From a checkpoint of a small transformer trained on Wikipedia.
Size: 16 layers, width 256, 2 heads of 128 (1 for keys and values), 20.9M parameters.
Architecture: RMSNorm after each residual sum, no biases in attention or MLP, value embeddings, capped logits.
Training: a variant of Adam for these matrices, 667M tokens, 5046 steps.
Each number is 500 + 50 x the weight over its row's rms, rounded and kept within 0 to 999. Layers, rows and columns count from 0. Numbers have three digits each. The size before them is the row's rms in percent of the matrix's.

# v: layer 6 attention value, 128x256, rms 0.0616, rows 39-73, columns 128-255
# o: layer 6 attention output (transposed), 256x256, rms 0.062, rows 39-73,167-201, columns 128-255
v39 106:578437579489474504508425515524521473452490582546391410504422520456515555496438506445516413552419442426585511438466449488443507456494499573473496649555535498526543468460535515472348573592471428537532570520453520519543429480449517479488462445431542508453539480526487510383421436488449459452437485554513486449478605523554431537461448536485565531516555526532499464511565525522593489479486
o39 095:486467539485521498416480471557433478503509450444601490457475572491498433595490496410435596371476484516482486484503528545484523421464563441470539388539498544499464456527402574592560519433572514546497363474514482527464509529438561443464492517459573466581519502423557588482508489499472479515471496606368517474497541477545529364445534479419514471577398449628463471457478446465471541497481
o167 119:443430584425467411590533486526434542566475476516458483474479420489527452513467484494449501545445487421491617409439472491503456462562588530471519569561494415568527504497531508491438510532521455472617436472584583469495470465498504511443495450440456470526529435489467586412433472496598461520494458609527429517486434442531562673475489532549497386469473513493418512405606488494474536485517
v40 099:461390451434549535509546483583481408541484477494411450562440501465554439471424478556472555510519402549445460495505451418482500465479581422563520456429537454406542351489578405477445494448447474557462567480483395495545437501460493548481544539483604539522481567494549465430524507492503540484527433456463462567539414548552486438634516469496519513649452538547498454462515423594463574516485
o40 097:442370500543446448496528506585533526528547390565570463511344460496528489499495484484508538475471581498489487460494509527459516659493413542462472477451528501429583484491534518454514523483434512555550465473561508542454499477551511506451530468530488495512484447533590410561614511493462536534466561437403456451398485490590496571504449509552485521501573536543521489372447485532540514446490
o168 109:476501523529475440491520508510509459574570406583540440501437552459544448507471468606459447512413427447440471404478524465442424437511461509401510515548563539553551491546548498453513514501435509513551537578424390557567490537511478523459576489502479501586560548561447568468562527506536556506524558506493450571453509449626526540535485469516553426538545410438487524445497552451445542453481
v41 097:504390365446516399440554519481519472495543557421442460412507423528503540431512536478535439469549597464465561586617552464419551556511518517523481590587564507547507502453541474599488594555458409505558514485442549461531454477466467443452504487550553557586454428470502440498451426484485548495409466593450442530572445471541516496500527460545419525541493517456532408496530464480462496446488
o41 090:471544419558475609482505488479430516605484488599562495460517429484481527551446580607427438452466585524518484471466489471524509472458577451441523445554398527479558483481484566567537553542598523530471608431416529471543515482451494445514497552443528477479602502536484507494475538465592502521546637506488519526535491420406479525627460506420475378564489494513519498511395471527474504436577
o169 099:506526427472558485532505565477429433501575530542607563482505428445585533440507508488559407544423547474404494497438466416465544511550491493445512564537452539522548435558582486393368558519530389506558546484558522484606507417464537413449491592493448500529481480437530455454525457429606467490469583486450475492466432539452468559532397520446453490556490507517473431395505393504583546474508
v42 097:454487529568519567452512549545508502488533482500637601559522595467427549442519483546445509456545493494523508472553549488454441547505439402484491490350484547505498591538440516488532515480451455488424495458460464435499519493548510482580454502515477533450485514516475495514424461486494476540479571420583433482569535433449533562557563514466525472458579462427437529497411476552568575509508
o42 092:503539543504509524356537538512489536470483628549471512522529488533495480481566470488484433525543522495579479475571384426549468532590480509574463537489508507572520553469384398424533451422446526495551484486482502493591430403599504392445470509481495605536483459534521495469529606504501451538519536508495509629571469546511506645529529537505460432527452490521502524395500614555580505437445
o170 099:565524556568513499411463470494523429516520556517541587535476503490452608552586514527461530510542503543587512554490524546543453511468476441548454504461589491550401521553430426492512507513421593546550511571493546467455483462555472538520525536486460566482506517613521345512516480465554498439485519492509494530520569454527489624530441490440492506572520511513542499509558606542524457474446
v43 106:496529527445464479461412510442506549494461465419541570505550544469516484466517402513374444462512443551382609431524455535514518443429496472558498386429460483509456534554447567454475472439413526556525445474634447486485584593567491523482467540493506445542473561445530408503575525537453471476531540393472453564467436502464485617573624478448475534549517442535442411509413639514373488427448
o43 084:447462485526521516375526574476480429507427536515448524462593462603391506513556544529557485531468554588459428500497412442522514547506495546492589537510467526444520465651567506524426509539449455506492552479456458490539518473527485477480411500563535529545380449504491491548477539546504502505475475574501489546505591489546515536578550462548521501525470471539501545458435493554447540457479
o171 116:578513551653517568461449531475554523526409428462520568513537522515465426546525465519506454460459472551450509468482488464515526551461454595592559512505497628362437531527561498486407440504495519473457469544484471501504557535532446556425435532519504518534451510437477437543498566501445440460637450485494597382437591588468542471498540436489394452503513554533552466501413528516421466575470
v44 104:501603499605456514456468548451537644406544428539527579507521541449542414466468445441498576510461426460533359578511503569472474477579515466378525517531417428448550453494449543476506534462534525562496447604553432525513447562476499476547578547477549512507474546511475554471460538441511402543577492477453526475380449599419408610458489484492566544496520464521516475587461497523527441549490
o44 100:575495516386524432491440615533448480500492560481569494503449436507481480537519504395501542494500423533471426441513567551569531461470485504574463477481537576446439592529561512464503516498482506504508552454544509559491579427473502557482525509516528468514528499488501611559507529418517586527533487442469517558494563520604535461521515490444541479436544523470538542567504574463442496491509
o172 110:580513490475506437527425512474463477501559494385579464497511438514571384442540618515524488410447447505504506554506495571510530461446493465445526510438422563495588480511561508545541579544543459406497527460556427502486527461563474547527554485566531476469530491418498598529439515583475505409566500479516672520487451474483473533473573462441548550439490537523551522587497436490469446613537
v45 108:547570460608422491477592435591542469516395543576423527538467500486498428534537438417427498563518550462530548416440484437462496517531525611560531574445543547531530535519469495400482518424432501550469458408545466540625419460554543536434489435521510581465432497482533550436435468523501508438467532475523500432476606576494503636522525425525474442565568466469527544577534557523539459461518
o45 097:496577592489463577462534534429431489457495478414465542533488449443509424526577497458538505461461517629581480480486587523550500476422601467434552477517461453519590552448500403437458528467446494476516494527422558505434458447501391528548412551518588503533542448518480569433376540563583579467491476543534509549578456441377379447488526442487518528463500488548589470474558562574435517445457
o173 112:432492539570483522576455554459419386410465450455431524526504443462518529575457452537478478543485490580449565458476485432541456486564524545452474482577453571516445482500578552435359500483470488468474489522555450519448451489560461411345466471495477504520398439473501562498435488498608499542452462535650427545527551495411453517474551517531513436511441531581479484411508516520449513441531
v46 109:500520500409555415503452527462457476530543472523458436430418447563481484508501535588465505469543482573342464524538488375426465417493473539557524537583516561421414458577488515609493512453405559525533509474460436508547448493489499554572444511499607531455385583503462325508588540509501477585557489570499477501524487480525502379456516476550421488495500513476538517561423454591449510513450
o46 095:471523387475499469527540456533473415622521463597623513483449474476553540488530472491538507550562419411566512553456519505507500604515564462428524537568469516472606515498574514491398426504575419517437560398546602503488587544436463421482666511530424565545500542496419488489542474540540536456480591417462544529376409481529499575428495526431452459546483508460463506568458598479597500408507
o174 111:533524508501493508501521402460480510474521434506524419446477418502539501579477570474524467484544474506607457466517500402496550512481448500481544541525455589543495528528456448401398497502540468566502490418412498512511527561478486505461460490589584552494577534520476512543585526416620655500536581550511505490419448348613479511416376516512480460466454573527526484578493504555492509455384
v47 107:382563530570573588473527525502482574507516471420557491525494474490492574544471431568461584573490568422547549496416488568551465507536583361533478393442418498470500533497492452527487554523550538616527517421448538528459470536489551506420526519469460449419472408406586496482453497444561528436567552381501555511518507521406406502507439367528493479510494513544459522532573470489484530501553
o47 089:498461544402503593502600627513531489504583499454523594433527469466488559527532619470465496518434437444509556447494452470484464377556527538489398479509568543570437490517395420505594478416492503456554423535546482653559420534566494431457510556524580519548491510478588516487533530452526474503484520610538480399513488515496485510517460522494554471522570509436531634488484520566506461422502
o175 106:503532506437548536559518517550541532483532393486510502451516511514496528437551576574490488491442581442527513512506518461482451473559533367615368427480460467587550607517594433452550588574484516438466503606601565499490497449480571436431510597393539525531584508487510569464494489483495545531552499540536473458550531400478486492555437516475528485485563385411491553513427476460560483538492
v48 086:453512636426485433443515482530452458423494505496493399484519446461540530457448549461533505619516542559452414469486548548495640470520558450437429448563477517462524439397440495495476432586486501524531421507427602549540553508511607547556433499502461436482457471601416515547467505514488424419463539561475447455540528516532453578466551516511441531462479536507489440459496562431578438493512
o48 086:592600519485476482399473482459486547499514377517535552540518547544558503556502517531502467517522609502477417567451479479482571414511511512446478507502476497517491429487528458489603534556511372507439468442502384481499539492411491470497577514572565593552540498574567494537439468589544526506531444478457485532524486466521541544488482595406551441527572455418496489500447385442467525406549
o176 099:467485454576507535526427505513458559463559565506422541534624521522527496543546513540553400491502582554552410461468480441484509376484541576502508506518489454433494507435591534470573517599560406481566512590574543471550515405446557469486432564405528445444556415554443481480450493563467449493490403497561535512490500450485501634446493571583483519448524515543522469489537475584474505530521
v49 097:467488408524481546551551505396483579569554543470403527495489450468498544489454425513510453452592482535466604475499547504589522488537576383526482388437513556486456433541524561495496459456452512531494528528466544520432533563495411438505459583489475488559576525517491443446499564480564574524549531474555477553540431464452450386522492412459521556452436512518467509549494468618469436452469
o49 098:475467522584600542478474436482436406478570486581470462529559525489580473520477496573498495433441486592488539505525468487491516511543516532468570518496576429451503497469476492454487616447443472432400470510470549514599518432570505540538404556463575536440565491486482429549534532512473350510567444488517502466454578507489423524452452452464487500596521527373529487487392537435466508580466
o177 111:593544510490598527428568530467514545517520474501479464465565513467518481508465554574403515500500467568405476531504522461476528517496497472577395533476577513565459455492540408497531541540429487469476519552342414489539582551421478521480434626481550524477500493444514503458506506437521545531514512547544481453488552572516489350510491482506445505476498382433534480552407481475441480498520
v50 099:430476453541430453552580467533544319523576584582483411442468540459523557541470450461570477590469546480506535543363489509536480524459507513484426512536545569578540435574465566437515494539459510495462524476411609473465476448464470562428492423503360540477575459547450480423504440464489558494508547538544407568495591430594485500510469485555491543544532489507506474533560438458478578473496
o50 091:468470535537637592444469534479455396491509456462439566504448542488494441534523569579489574505455524535468534571434505443476445491540488505488466560614465446529577362496442462462462416429578486533580436591472485471589463493437612512460554468448510539480500498446500452444456579506577569493546471529558373466529486395509502483456544492481461420503385475515497547467520498560498535536528
o178 106:459500496509524545453604541505459533573522502555428541493470429468488429575506495537421545580454472533447534522410540503546455517512509481453470576563533475513516387417472545506504547516454441590566422520465579507494475462515488460467512524391482478454442427504486418418519449459520448456443504469598443559498536457541603503551507536602468472532408458566438510459611585537477538456562
v51 094:597481566609422436468397440507494577432528486408573533485530395444485552511477471500482503629469511514427489426518453459502553497462432602538536477526452494555428550452555610467644419548471540463462481551526447475507605391455546501495481484471557566489489556569528459456501481522497465490593470480441525357409512407484570485505617530458461459498544475549510499594395527541462528526567
o51 090:528498460424500464496553523486558482534468468544476453442412581464473573493494575474520513621570523510544486484535512618451515513485488576469390531492529530463560566494475544553435426513602459463537471491526538503443491529514453547410480474460437528442497612455582363446529560501543554419502539508474498485407543498486497534535450516542520534545518507487418429498520479492507447546404
o179 104:525422498554526466462421430461591571372445523404474466482400535530513564486460532524514447480492458484556578526571457488392448495491472575471442483485503488448432515547482538446489449481537502544441449490617490521454498527595438512495424515563524538484573555447545514549496527516367437553523568516591556461500584459484467526503518526660512457513506526542542486532485445573393449542495
v52 111:579412508442465477494441478529522483431501460482479534522511487488558428551403457492480527419469474455533465566569559437425536462528436454391541490450537540545515595463448520448460564480570499400459447512459419497450475522431491559580617516552525429633463516561486587430453514432478511498454514471499547456490413540558492527525536476508550550498498453513532488505412570529417480504583
o52 096:463437499435613475530536517436463527392438469508503515557532493478523488460480498439560500556591500472572498468532416527555446475491458580445606482488472578521515501481497522502505558498515473545458543454602448451484540543483467494519570397447517466505428492593571543553540537540467454600469430460478529550453411498432445561507604446504524437392527535541577520581574454472401420573547
o180 109:467425456484533495500449474384527443458423538510573526528506542535541385508500517435512476474527481501497493505598405552564544520484487552402517485507529630461489545517454579583528560463506532520538534421504406507552432520561512607507576468645465517477454540478493549494489563540480425508552501415528584439473450472449427588483572467371592528527531493543530467509532423466534514443485
v53 097:481520447459540592464542489492432507474551514498446440540439476462553546505536502543461519415449451454534496599575501594506401551501494425510395525537524587424530397495508536539443477502496491549454484486422571462454446483512472493518505475471543533392594479509521579522511449507505513567489551560507512527593455485358601508524452474482537455521548588415531509411418496426632477439530
o53 085:557505508491531546459556440514457424539573595557574497453511508548567572504465533546489497354477519492422493441468486487500453601505474482544464439494490419525578451460418451424502482553526525501538519520552531526536517547572412483550474527502573502580431446519472487483454524480515481494515528505471552416497483690474423554597483514556473518589568398477447507564478488483484432564466
o181 097:568478449419508502478487513569404468474525505631526485458466500520522587405541553483534551571597528447482495512526537553462529553530543487554484523522536412504515503466404458515538466473576596445618583429512498467566617470386549508513461563549510512506493565552506491454436504454586528449516543567445435448494406469535547508576495555430461588501515490551466502504529496496499441451522
v54 106:570521520527508464450465488590601489409439474500572525518555487427457495544552470576587537536423503520383547552508472386494531481410544585580554550576455535449413508504478575528502542466548497486485496530563528513459561434543502557375480484604482487559475466539480544488517523502492539445525460517607508359417464561570537373463393456508474494487441509478451584480499448484502522467498
o54 099:487519507457565522442543451458463516514544551526558514428434522497460521522532484490564551434416522492440402464469583470500480637478498543453421530502493478438438546524469498524456523528539461525486449502515520494429526567429372612523607382470454501587451541550505438527582451490553540404456422499523537549466519527451501466471481512512518462549517491531550552523515413519456382544601
o182 104:482493565598534496460451447490520568437537460437466459487452435532421530450481461598562450595510551487544534598549564413518523522456484589486448457523558523451516597460433547503456546509490420460360486523519491473396474608494529623553478486485499506543574579491518413580550466460393493620556481541585549568481582481474521483459445524543512397471543462409522492532452416420454412460506
v55 090:364542559354505487524478506429509499569449500564487479413478399517510583483524426452515461477515616492453476453423529595529485498542541450555533404523382436524440498453496454556437519443475470423481525612523503509549456533519526478433622468534482485387401413535442534509564516463496507510515508565491456538452467568526571593423451472505482542426441530559461458461506564507561573492479
o55 090:543529549510522485584486549468522448471630474471553522481493484550575465440419428490513530558483493533567522541498545551455421497537525523428440516497459520552452540508426540530528525484559360409488515550472526432480475551402515559499458440540564602498519486491578529587477441452589515601490536513441494534531518511426482554491531482430537464580483559504582479514559569388413493467594
o183 098:504605514512587498448566527579503556527524442477473523420522426488436476504579531585474457551458471531460477433497516578497493453491496562482545527477462431422516539495502495514481530540520567522520479564433476422472488438488481580509425485449609445455647410530412542463509457510608562440507458496499518433604520444515561414536379465496452541401429485508553510515491466471543560530510
v56 100:516488492526520415519571538550542427466628492460566450464484479461535538504513454433474460545559438577515442472489443566562608528453506538551503484525561522516411499493468509458543481566538525527531526532464506464553519568490569479529407472487429541555569547595528455478452460405489436546404525642498449493424549369553482555525451615452490553578513456467506428467532476575509453549501
o56 083:494522555576550560500461523488555524441467473489400482511556496481438447529565454519501500550465459512429501509401560475483455416475453517532586484478501556519475415442498457468513503522556476572501447431573481460578433530474493424550585442474483493462471437441464543526500492502473489515561529551502543572580547492442502483471439471486475527427433503537527408554569437480502452552492
o184 103:457501465566468513482472463506496435558485640555535532538569557488473553552592402525467448408507481496407472435456533416545560521464499518497514435535509572484473397484446533468392471483542523544591473496580482526468513523447467551537529449563461425486490449535522454468499509468445406440494461538496531513469473604516469515492590517562476554587437475604455418543556450563453485426536
v57 091:582521557456425470473510492441419516496482493430486571531496495499444515572576480417490525496474539479526459481496612574525511446509473508427522431504460510522394544488520505445451440550570507472487571482477596500535589570470533420544451504516501470590558419469450634564457481468466403488505532662449466371508488532461451526461449552532499459449462410479555535540476521482599421460493
o57 093:536533532418533482594363546459418560415503519519418509516519515503507525553504523522538488544572491529425473604536597556415473538515542536464576553498534575423457505459588549597490486488484503481522556510418491492475520549526554668507516391504609490543420471401533487551484527548444457551501509440423518492379509570434536535444510508398545484492541519422510506448508454424413464455550
o185 089:485485557509568516550483484597362468431458506464460508572605483517494495495456450480528486487498480545465494532468562549499445518544661532544588494394533559421448506499481516485443463504499446325512477554479454446502474470432538486405510428456488545442489508505492577529410525568462470402541456477528471455482528616482479529480501557435471481483449546523509499462508484431429454608536
v58 107:626494441534528410447530520478540546427452484510454473429523500545552526505465519600480506488566467535492482551488437473420430465547491541438538559403491583455463596480569493443574579492460523452470500473456439502472463461397525442594504419455582503501449522448466501448442537462450425479505458494557470478449425494434615448515411537495589526436429531496448580472508480518481465623497
o58 091:513536534411420483437560565564442467448546466513549431463487428554515480470442548391516506542493507517568471460499530474495458486451410450466456531562462558546572448494480450561530436567605446564527458509466519446591508463362506522494531461536506563530476522517430525400474464481546470552431579514468451545468437480547506474557460527530553446417588487575446495538542485499436519419475
o186 105:557488469518524483468501503492478509365496492401505493475445504552552525489409525559619482471552447461577458517519499507470490525517505492423574448481439589491589559478496481491478467471538533413572444419462470435575481453481450466464464454650553522507501507449526599527470543437467490501573443487505581480508362438561404562496445439404459555454475574603551466509470407543437459542493
v59 115:589562491562523497473534494528565514483489606438517476538436536467477432464516497569519477479471591519407575511455497400431536505515538555553536528487425507607507518457543562404569635484484536629478443561484484469467458475420600483556409408561609507460472541566512473511493457562532534419490499518538554386396481494520488448487455472552526503433522512553498470629477546522345482457513
o59 098:434528425462491542542585479547491450599438525608494516468428448482583577499530422451536499451558476469513613500480499548530540579470561412481462480610551510553598470471449435443515473503552523462481529468538617508548542466497482495521491589429525583591413503408526525459462464436533524491521469494470500465542547398519453536524581485365478469501442521548505529440539471450545514477499
o187 120:470495587530502484590502465502494507448438399387480498518488418529552588477497447486522502505502501532553581563519534408612430502505558521585500451536516557555525493505427508437453496450506451494414522538528564496413434511484462546488450479526528508485482497494611508542495443569487507617499442485475481535538445458485523617496454507436517469481522493454485499484545480525363462474367
v60 100:483483501514465554508424501524476519495462427535494497543474561517426441545497452455502571525446578524562451399507450417574416455489432504498494561606524419468516474401522506477470500515494401485583625445426486539530412481505536605501449429480454574492537459475433530431528464449454554467460474481464464460505455492594437398533522480521477459551508459485449371437532474511504542564494
o60 094:533441476451524422421592596409496454372511482511547473537374477539472426498486456510552430507488436463556518478598624546425577559527499470567512553465533516502467499514504505497485548605534581533461443507603552481495503382443471466559579397481448471491553607527507441536546484418505403555502558591443416493438487497542503519471572507507552488417505539561441485524577475535529489439641
o188 108:497496517501426416426494492539540514442524387511483436543465544501422501489503418504494477554465470378467483402517484537489438353493507487465556502517466422506486487431538519446562509479426476566471533526593510547481479450420496404542525471521522483512544469536418584531497467431542599682599455458546472434576488460579631526496474512557532411458474455447484463468546556438542507450477
v61 094:548532568457523502476419441554486387492468480418486571503485490521502473459581538428557467592486452456488601472509461558526552445532455517544470561580492489539383646538471518521536413527549506495547423453507434546523481509503603561426436521526462505492530513456562537588498501477423413416550547556433570429493612392601444611507494541525502439537505425475463529520526559495470489477482
o61 091:477486526542545527513540520464533473447391570393387530514525468558521485527461495520573476532506526566506462570451491531522441608481590535542627522549449552446423588537531580505431598458462565509459436502507458492528388497445520439506502394495469475412475515568513489554530578582423467543465493572508594535506468478446572591596504533502528486540507569504430547541554458504465437446496
o189 107:356483531614441500521388463496496495502407579385434493548474522486441532605501512480587502573465453551531553473453487543556476568526523570452527468547474589459380500527528484499439395460450572503505409526621584525524465421532555468530449452473490519493480420516546439565453518525427450467508496469542515514564587510431458535464496549622425446476463581503479606526532581593452523527475
v62 106:546515566544506422546464496478467424450490467555502530516482433498471512531489529467574460474455511496447555560436497460490466499553501558485439483472469512442496557524507599412552554416499477429483544586503472485481509458428500551519544463515545518442349530462516423504545514569548485498537526578534545490542504362430496511556532502503465509487503415478449590590557520503401536396516
o62 090:472429482542538407432491540469428492608544491471499520447444551539544373394522448531486530541459504481524425542503485541489521511484513511506550414520564584456458419552532537522502563462404410480473498525548564487506479552403400548524503494533480508609442470523442510546490403547453529484552442432493486496477456511593485438569394502467486412553474461524504468497483548558531539550487
o190 115:424516494535571510496575584446522486526441453492446507462531386498534543451377516504474518570497532522469491543449548457516485626545501606412494440439495475469504426496479438431417564474497475599489490513483526514457457670469435432500462468539533492513413438508547453514518501442520508457484406571517452444451485562512563529485536462469441487456546564461518587536448549530506578498501
v63 108:467584464486536546456558431464491498471576486510527578418492491574506601547582605551430514441518577572504518601535558589524548569419518447520525569507455521491506518488475441616574523459552479557528514456477619421481557462493519475552477424518517492490503496595539475581534495502593501500462503533607496494515452464487565446558424578497484482504536518514482433423478460384509535490478
o63 089:540551451564441544508514473496569538566449578578461476473547472422526556538625540533464542515477446537492559557504501450548524510494519393553446566575434460592472387523429466452563435544541559423544560439517515489448459557579421524491490498481426498510568519504574496518490540541539653527560531427514398473501582470453538445578455440484505472562482478444527536557545574556503467560442
o191 117:498545451475519536488499497564547516546588527638577549422510518485459517478571536458486507522505604527460540570479516513433646540495512433444428506484462484584543474473404490570565508507561448562534500387392591439487475517497481453538545532610445504460511519564508405515496468471575579456491574500462437431520466468520569467553429450439505551539485513561458472531589448549500537456420
v64 101:535474526480490486538462435476474547530432633476547496565476531461498498432505454617386553512446461527524498484518551561526388527546517459446515522500553565480494527503483564594451457528525525466538530519508582472432589539563543475568552518473570435542437532470480504504546465547540529486500519485500639452488459455346470535392507523528465539518502446414520566403394445451537544531530
o64 095:537536534497535433556478514491478560491492513496504540452526447460475530528575557390477496499464473472504542524592506571556486556509456564503489463441484520477538524479442434447487418505499519543473472514601531559446470560589431511544411463577514485514438518451546346494562426544428468461544491531572562541489445532451591563588525483529563495552565523401520512585515545531439472517368
o192 105:553427436339553582500494563487394551445515563439434554544427473557512525407485505413495514504526550471501576510541563634493480488528468505497508502520386449501476512503420542627591552443517531514552491387550524601577520491547506540496454568503568466474508500485531448498492536616469432404432480485434463496522612463378493461565541545480458501520485468496547524536578509448538494433508
v65 101:591493566468521487466405488655449392489451525548411544424463486534492568543549544517490526565475494552505564437415451500556466477491529525575593572521520447535499489580575522504443550506530542429465497488519489497575505479532606578474508442473417574407465476538539446441520507493452554423425559543534454508523488506582476447485542482553515523532482485466527493509579548384578475387472
o65 084:530450524566475551603533508410523548486561523552450536440563490479480489455486483509465502477488476503525540512471485387494447464542491574419343501426478482487532510540457447523483443541555495607527505474417478553453457568465485438446494462534522470510452564461503540537530420493578424462492485592505525490459467420505538527467434447409509486464427442520492542601418430543433489446527
o193 101:434460581520450519545462470543526521516501436478393485489523548511434573550462426614490475651430553531451571501487494361446429424593617525405482489514522438576426498417470530479486493538550581535484506555508524495486479520603543438435510432428433458531514451543494493499523525514616490544478498486600375416498539511498543485422464544548499459460479491513426652481475505496485536439582
v66 106:506458400524451516509479489502583392497460490495489523521493528523450468474490466501493475471393503540520568497459549573546452464450525557570492564490426486460407437461547504447535541472510534469488543429540475542541506475524559601422548536508635580497509548533451556377510527459524561468492537421601565497548493545549455400484560391543506534547546525494444570539542545520376530487549
o66 086:558457583516465501533565505565458581515489556466480506576546524568615487485574461510468489603461493642486480467546442469542454580592503489486441497486527501498548577490430540438560588481467463546484466442449473524563493466552513488503440513484452523592453554500501426543479537569516544517485542453517531491568550452505518576543564453452545415484476539427479473531504546516507516473504
o194 105:479450479446548506439510475489603458519488510606573423430552440473628488466546445496498492503510530503486536511489489540522387487540427483466433478463513511509554570470454435489480580483555423521551564479461565532474502578500490480531477476452531481532563599542512406440573460555392508601504523516537418496555560465523592522556573499592583492530533453377436549488541468481426500432510
v67 099:565455418458557558496503495494518393491454519430564549487511386477492506465548514424405542464508519559554530392440562583519465509469555464498513368509485414489545438455477492529465580481496552566512524451538600493484561507397497486624441575435507450468504419454508446444398511467485414534432541600457563466558576417483543566516481549516411505457484582514528495401468568419465489391546
o67 097:500509436621505338484464471467544500556528400458543515614564442460577542438538575405474480358415533482552471573616499496547471466542545533395484524476450501475442470491466403499527453520515462446538445536484607467527541591616520489487451444511458505538526449535548510529495504515517478534512539538494539463519484570418448600556477419518552521625601421455536483646471518557479541557504
o195 099:578562381551529543558506533537487505510582507491499419498615451427448488445409463457506548463443473601413508628535490530615520495593556513476607460451487549488542478435432530474405513540499476562623499559514522505585462549575576516469433531476450510441479441513536451528457461575621523421488454540464403530469525517454510481547572517474478602504454421549561451538442488506494532534436
v68 111:492521528554525440500446484477531559537527483482468485432483409494493555501588493505493454465531574567494536532536519513554472544408511474534463376509511544486484596560504448620559425544426548409522469524513591586445539479519445587454566471478417486566475522503504445514494587494424562539610517575448561515521409502475550583464482633523533460532558484459449469450426420538525512536473
o68 084:462475429526514461521550481426615598580429549498441524538498544527475482415609480515400549462426503527493498498441514447540549439447486522488505492488387530516482515443451526477513623423515511468602490503508443542560435556585425482566497553502509477524466470555438525460493561509481505527554435523564593492478507445440431532515483490549547501505490452481468466514531567486512410504460
o196 128:529495334578534489480548550381511546569560536520494452531476515471400469519566520524588477460551501512473447515510497491490530590424473527486531483461393454432522481531377560503488572464497488514531459415449456526465570514550520483613542515535464495505450449599523437528537541395466495404447597473493569494510449494428452485578508456571423552448405556569521473603451499531471444461505
v69 103:470560403450550522544432470476531619537497433430600519467526499508488568550554523554427478449453442619519476539414488527515413444474555450540470486443429456450403492470554490613541548557530536602531509535468481492543481515562554504483543492565640473538450504482517503421573527502594484547541525387550610476495398512554474411494489484511512450556432467546484492525427489542423548526527
o69 100:476494528534501543525520387473607519610594495608554515431489515530508437558512433440518505592444461438489637552462511509529556525484415442509465435486504575509570460484445462539506452553501429525515571550554554505507464602570408592516533507546478537505490487557554393543536481520520545507580573579479483479409475499481621533492538520547492461556494549470550539464490607563519541472465
o197 108:589461535534543405459488470538574519464571449549531529475485514438542443538529599446544477458534460493508503485521508546452468481489501498441525481534476479490502618484517508452577552539567582519482591503444517491538524542465568527585408492575665517491688479479458483523534551529452600569577463520523605475489451439469588464472479483469510453500579511450509481537489439537449465498441
v70 104:515468365457550557500549499428485441528510538499560537522488429426562582547482570433484482424493497475477570463434503579534559534524514497534560508557499525531549412457468410561480469519446518514541488426514537456410494504415354478540457554544374418475576459487510446510506392418521525483592536608403610502541504470485498504524470542547407508472451482440533537418583449478527476429463
o70 101:463529554553611558587479431463527542503506466494471476490481542435531474515568532534546528459412448475475475499540395519424449411527489545407496524471443404451533396569459465462533482462450491498523416554453494488537539572587501545480486628448604530515541509501537404525535519550482539425554494476431480457551634486439513439540496426570502536528507436437533532530555459512476457567536
o198 112:436503415537670556452551557448437547571526566529504540497529523460520448572445449553542552478557453501397436579497518518433613477535522523458438427490587503504485394495465453499515491637449530511558429565441473480589521534518582511547502617425511462582589495506553420507419433482513502468492456605520494478468592512461516412584477495514480511496416440500505513495502368519589544510528
v71 102:489559410519549564493499516404572418562530548481485443486461473477563555467441526500580402429447562532528484562394432544540449495565593480479391460586460457473489453555514531604541515485535497553436446496505554463484571595433531466407539569444483512475509432535483408474519458448493600472524512590511538480523516397502583507463499478546456487549549544570472483573558460489470438477531
o71 087:457510515508423559450446580550547530524579444535496591531571503492495571531587466467632436338490450416383564462512552539537507465524436492447446527561536531598521437456486442566517453515427475480547542549493469434600550499514499542525565594556464486420565461421574544478542469451583545591443495376499460544480475516461527512547520526505520514585445488540478489479609517446493494457520
o199 104:479522399480541592457497432533503423556430548536463540464503388574524464508525473550550481517585543535438502530433512490567477442494564426582407505461540443528548456445427481487459580507521501492612462576442555485501398466483474454531446614511487496441482501507489423409524448553360528398479437589489481472379452451487536531609496454498473494476456568436495513479578534538454456430544
v72 096:484412546576431519481423450485413490433478552468584532552562492545509401550548473458491499542468547470468529400530423481496568526560498546486570472495514472508449404413558490374527466463505492362455517456539413566537512486469541502470434496552507459580530584567457535521398543496458375467490550359444471468518559603504561536557595518519581488483471505507538558553454524505517519544466
o72 098:548490592489554504539488545501517534477417490482544453476422475563498566467470591481571345476468467625516496539576541375495462500443351649491452549434498459483449625509593556451588506466499539536450449467508496514497514520500448592458447502537494550583501481483496413579558496539475569455540458530519516488465517500584524529569467495526546499455580494454502484504442397513512406503395
o200 103:539458568576529445460486560525550478454554547500477449508517546481488490512416451598547505532450544501439547514509519411530499505506541639442556407433547502465461562531540546482465447464476455440401522521577469535536552501476471549474553507511449471582523531518489532556475538550487411454505456455549516517554545626443436465498528539618528483512510510504508539554425415448461547557472
v73 089:512570472608409478470488504479470620533464465479603476440492437545551513449522534526531538588480508462509576482462479600499441489533499567518419457500406458529435633505428555465484511553495503437498459501495511474499533433454554536544546452445467412429492545418437449499357538448554461482499497467460504384530588380361494584498525543514506499386491484477465478542481603560587453504534
o73 092:497460485485540469455497470497471525443444487474528460484501498449495501553458490449514483467517418476565459461621489464460582437531399527526476485410507566406558547531561521549556480575500444523528479496485545547572479543540457495557478518465487533529480491544511385551486491498458472421549394663437519460573594559557476493634493468615592587437530494482518526483497436499500517541530
o201 096:479461512539505498604425490459570512411458577407377509500510434517489517527483496618558492514496560451574468489511523526450473483517484512500575448307484500483419532494539499542526461549538494473549536542492433546575494572512495411567480545512504426417462507479549491539460476646518442437574395581566419452496426567446512467435463496578495564454581507461456523572414501505496550579527